Weights of a small GPT-style language model, trained from scratch on English Wikipedia: LayerNorm before each block, learned and rotary positions.
Each number is 50 + 15 x the weight over its row's rms, rounded and kept within 0 to 99. Layers, rows and columns count from 0. The size before them is the row's rms in percent of the matrix's.

# o: layer 9 attention output (transposed), 256x256, rms 0.118, rows 208-218, columns 192-255
# v: layer 9 attention value, 256x256, rms 0.15, rows 209-218, columns 192-255
o208 083:70 24 57 69 55 60 71 32 47 52 63 39 30 73 52 65 38 30 59 75 79 55 66 44 65 53 49 60 73 30 66 55 71 24 48 49 61 57 53 51 27 58 58 58 31 61 50 49 46 76 45 38 57 52 28 78 39 32 39 66 36 64 62 61
v209 087:43 38 61 56 99 46 55 53 47 59 34 68 55 44 45 67 66 72 44 59 35 38 56 48 39 80 39 60 37 45 58 62 42 64 34 23 48 24 57 64 43 49 88 51 52 35 30 57 34 48 68 31 42 65 45 99 48 40 55 53 61 68 37 46
o209 089:57 36 40 59 47 33 73 62 81 52 44 70 82 69 40 63 34 23 38 58 51 48 40 42 51 63 42 61 56 26 53 69 37 47 32 56 35 75 40 64 57 61 71 54 58 60 38 52 46 46 73 44 60 62 62 53 62 31 45 52 63 47 27 32
v210 101:56 36 58 53 57 51 63 46 47 33 40 49 45 45 55 72 63 41 52 41 69 52 49 32 21 75 63 25 54 73 64 25 46 56 44 62 58 32 50 62 26 58 61 55 76 28 76 37 46 63 69 13 56 47 40 26 60 57 36 45 80 39 49 40
o210 105:63 39 68 67 38 59 51 21 69 65 69 63 47 68 57 88 65 26 23 56 30 71 61 40 30 51 22 66 47 30 32 32 52 62 65 53 16 60 26 42 45 43 51 48 64 57 42 35 48 83 62 41 49 71 77 49 50 42 36 54 41 38 39 56
v211 088:58 60 48 69 54 57 60 46 39 31 47 38 27 61 52 53 28 37 58 59 66 50 82 47 55 74 55 43 26 60 61 45 48 41 57 61 62 30 33 61 72 24 44 43 33 47 56 54 44 60 90 56 32 30 77 64 64 35 46 66 71 60 54 58
o211 094:72 35 58 58 44 65 62 54 48 32 42 45 42 50 68 43 39 27 51 55 37 50 40 47 63 68 35 68 46 60 45 54 57 53 15 55 70 29 32 82 43 38 55 58 57 59 48 20 32 72 58 60 48 75 37 72 45 88 60 46 71 65 77 52
v212 102:27 35 63 36 53 31 44 45 46 54 22 37 44 65 75 79 70 57 36 31 25 48 40 47 38 63 37 63 65 57 65 61 35 48 45 42 38 45 44 58 48 36 40 17 39 45 44 30 41 32 43 70 67 55 85 61 47 30 55 40 20 66 32 38
o212 106:29 56 55 57 23 59 42 68 56 55 34 27 45 85 36 44 63 22 37 47 46 39 42 40 42 49 35 78 90 55 50 42 28 20 55 38 32 50 50 65 24 47 58 40 51 55 55 45 48 30 48 37 34 42 36 25 39 49 51 66 28 56 48 65
v213 095:70 50 38 73 49 40 40 36 48 30 21 62 48 32 51 30 40 49 61 59 38 72 60 45 48 92 53 46 25 66 69 31 37 51 58 52 53 55 72 44 58 58 43 65 71 59 29 43 23 95 53 74 55 73 39 62 52 16 44 47 63 54 56 69
o213 094:69 50 71 62 15 40 70 51 49 47 39 66 47 65 64 39 50 43 45 44 61 54 39 53 62 59 55 48 34 53 80 66 57 59 46 72 54 57 58 46 69 66 37 44 58 51 56 35 16 44 65 73 18 51 30 43 36 29 39 87 56 27 30 51
v214 094:43 39 64 55 53 16 21 59 76 43 42 63 78 49 51 60 55 96 35 50 54 90 41 57 66 36 44 49 47 65 54 53 54 29 52 48 56 41 62 64 45 36 53 45 60 54 52 64 17 46 14 63 38 59 35 42 59 28 36 60 63 35 65 37
o214 097:55 52 58 35 52 39 56 61 52 55 57 52 89 34 51 53 77 48 43 45 66 65 53 77 66 60 46 24 74 34 49 64 47 49 31 46 56 66 75 48 43 46 59 35 49 44 59 44 34 42 49 62 38 29 65 50 55 27 28 59 64 52 79 43
v215 096:32 56 56 48 49 76 29 53 27 38 29 41 69 48 65 32 39 67 45 57 32 37 60 40 61 64 69 60 14 41 51 53 59 37 52 52 49 62 31 43 63 67 79 70 14 59 54 34 67 29 26 34 49 45 48 22 50 40 28 85 43 52 31 61
o215 100:41 72 41 57 44 43 29 46 67 56 33 59 80 43 67 45 35 61 56 45 29 30 50 39 40 75 50 53 50 39 43 10 57 55 33 52 78 72 51 28 47 58 82 51 53 52 22 49 43 34 52 25 51 52 62 48 50 18 48 51 54 45 34 54
v216 095:42 57 49 70 76 50 36 39 28 63 61 34 89 41 36 32 31 48 61 21 58 47 49 59 17 60 52 69 29 32 45 56 19 62 69 65 39 33 45 30 18 37 58 61 41 61 73 47 47 40 42 48 58 62 52 57 49 63 45 59 71 60 31 81
o216 102:40 50 50 45 52 37 51 56 74 52 54 45 80 47 51 54 89 86 32 68 56 52 43 46 32 63 49 60 38 44 75 36 51 75 55 54 43 36 18 46 27 60 63 29 52 51 53 38 49 35 81 64 72 35 69 44 57 57 69 65 30 86 48 47
v217 101:49 58 61 34 30 59 60 39 41 09 59 42 41 63 48 31 49 26 56 37 30 58 73 56 70 56 54 51 57 48 27 46 46 84 32 55 50 49 70 26 28 41 57 37 66 38 40 61 65 45 52 41 48 64 16 82 74 60 55 33 51 44 36 54
o217 101:61 58 86 51 48 61 36 49 30 48 58 27 48 62 58 23 44 67 78 38 47 57 89 52 41 40 37 59 61 72 28 34 41 60 47 59 55 72 39 41 52 34 59 36 69 55 62 51 33 52 67 49 20 44 37 77 50 71 59 66 61 50 29 38
v218 095:51 54 39 20 69 52 63 70 47 55 51 39 54 44 48 46 51 40 38 37 42 60 42 77 66 38 41 64 40 31 47 45 00 63 72 46 00 37 63 52 68 61 26 57 53 41 37 49 50 55 60 43 86 52 42 52 54 54 56 45 52 47 54 78
o218 100:73 63 50 30 42 39 98 68 55 41 41 40 37 51 40 40 67 48 42 28 44 21 43 50 39 25 58 64 14 54 54 36 45 59 84 55 14 52 40 52 65 27 31 44 68 43 34 42 65 24 84 75 42 59 38 47 67 49 49 44 70 62 65 62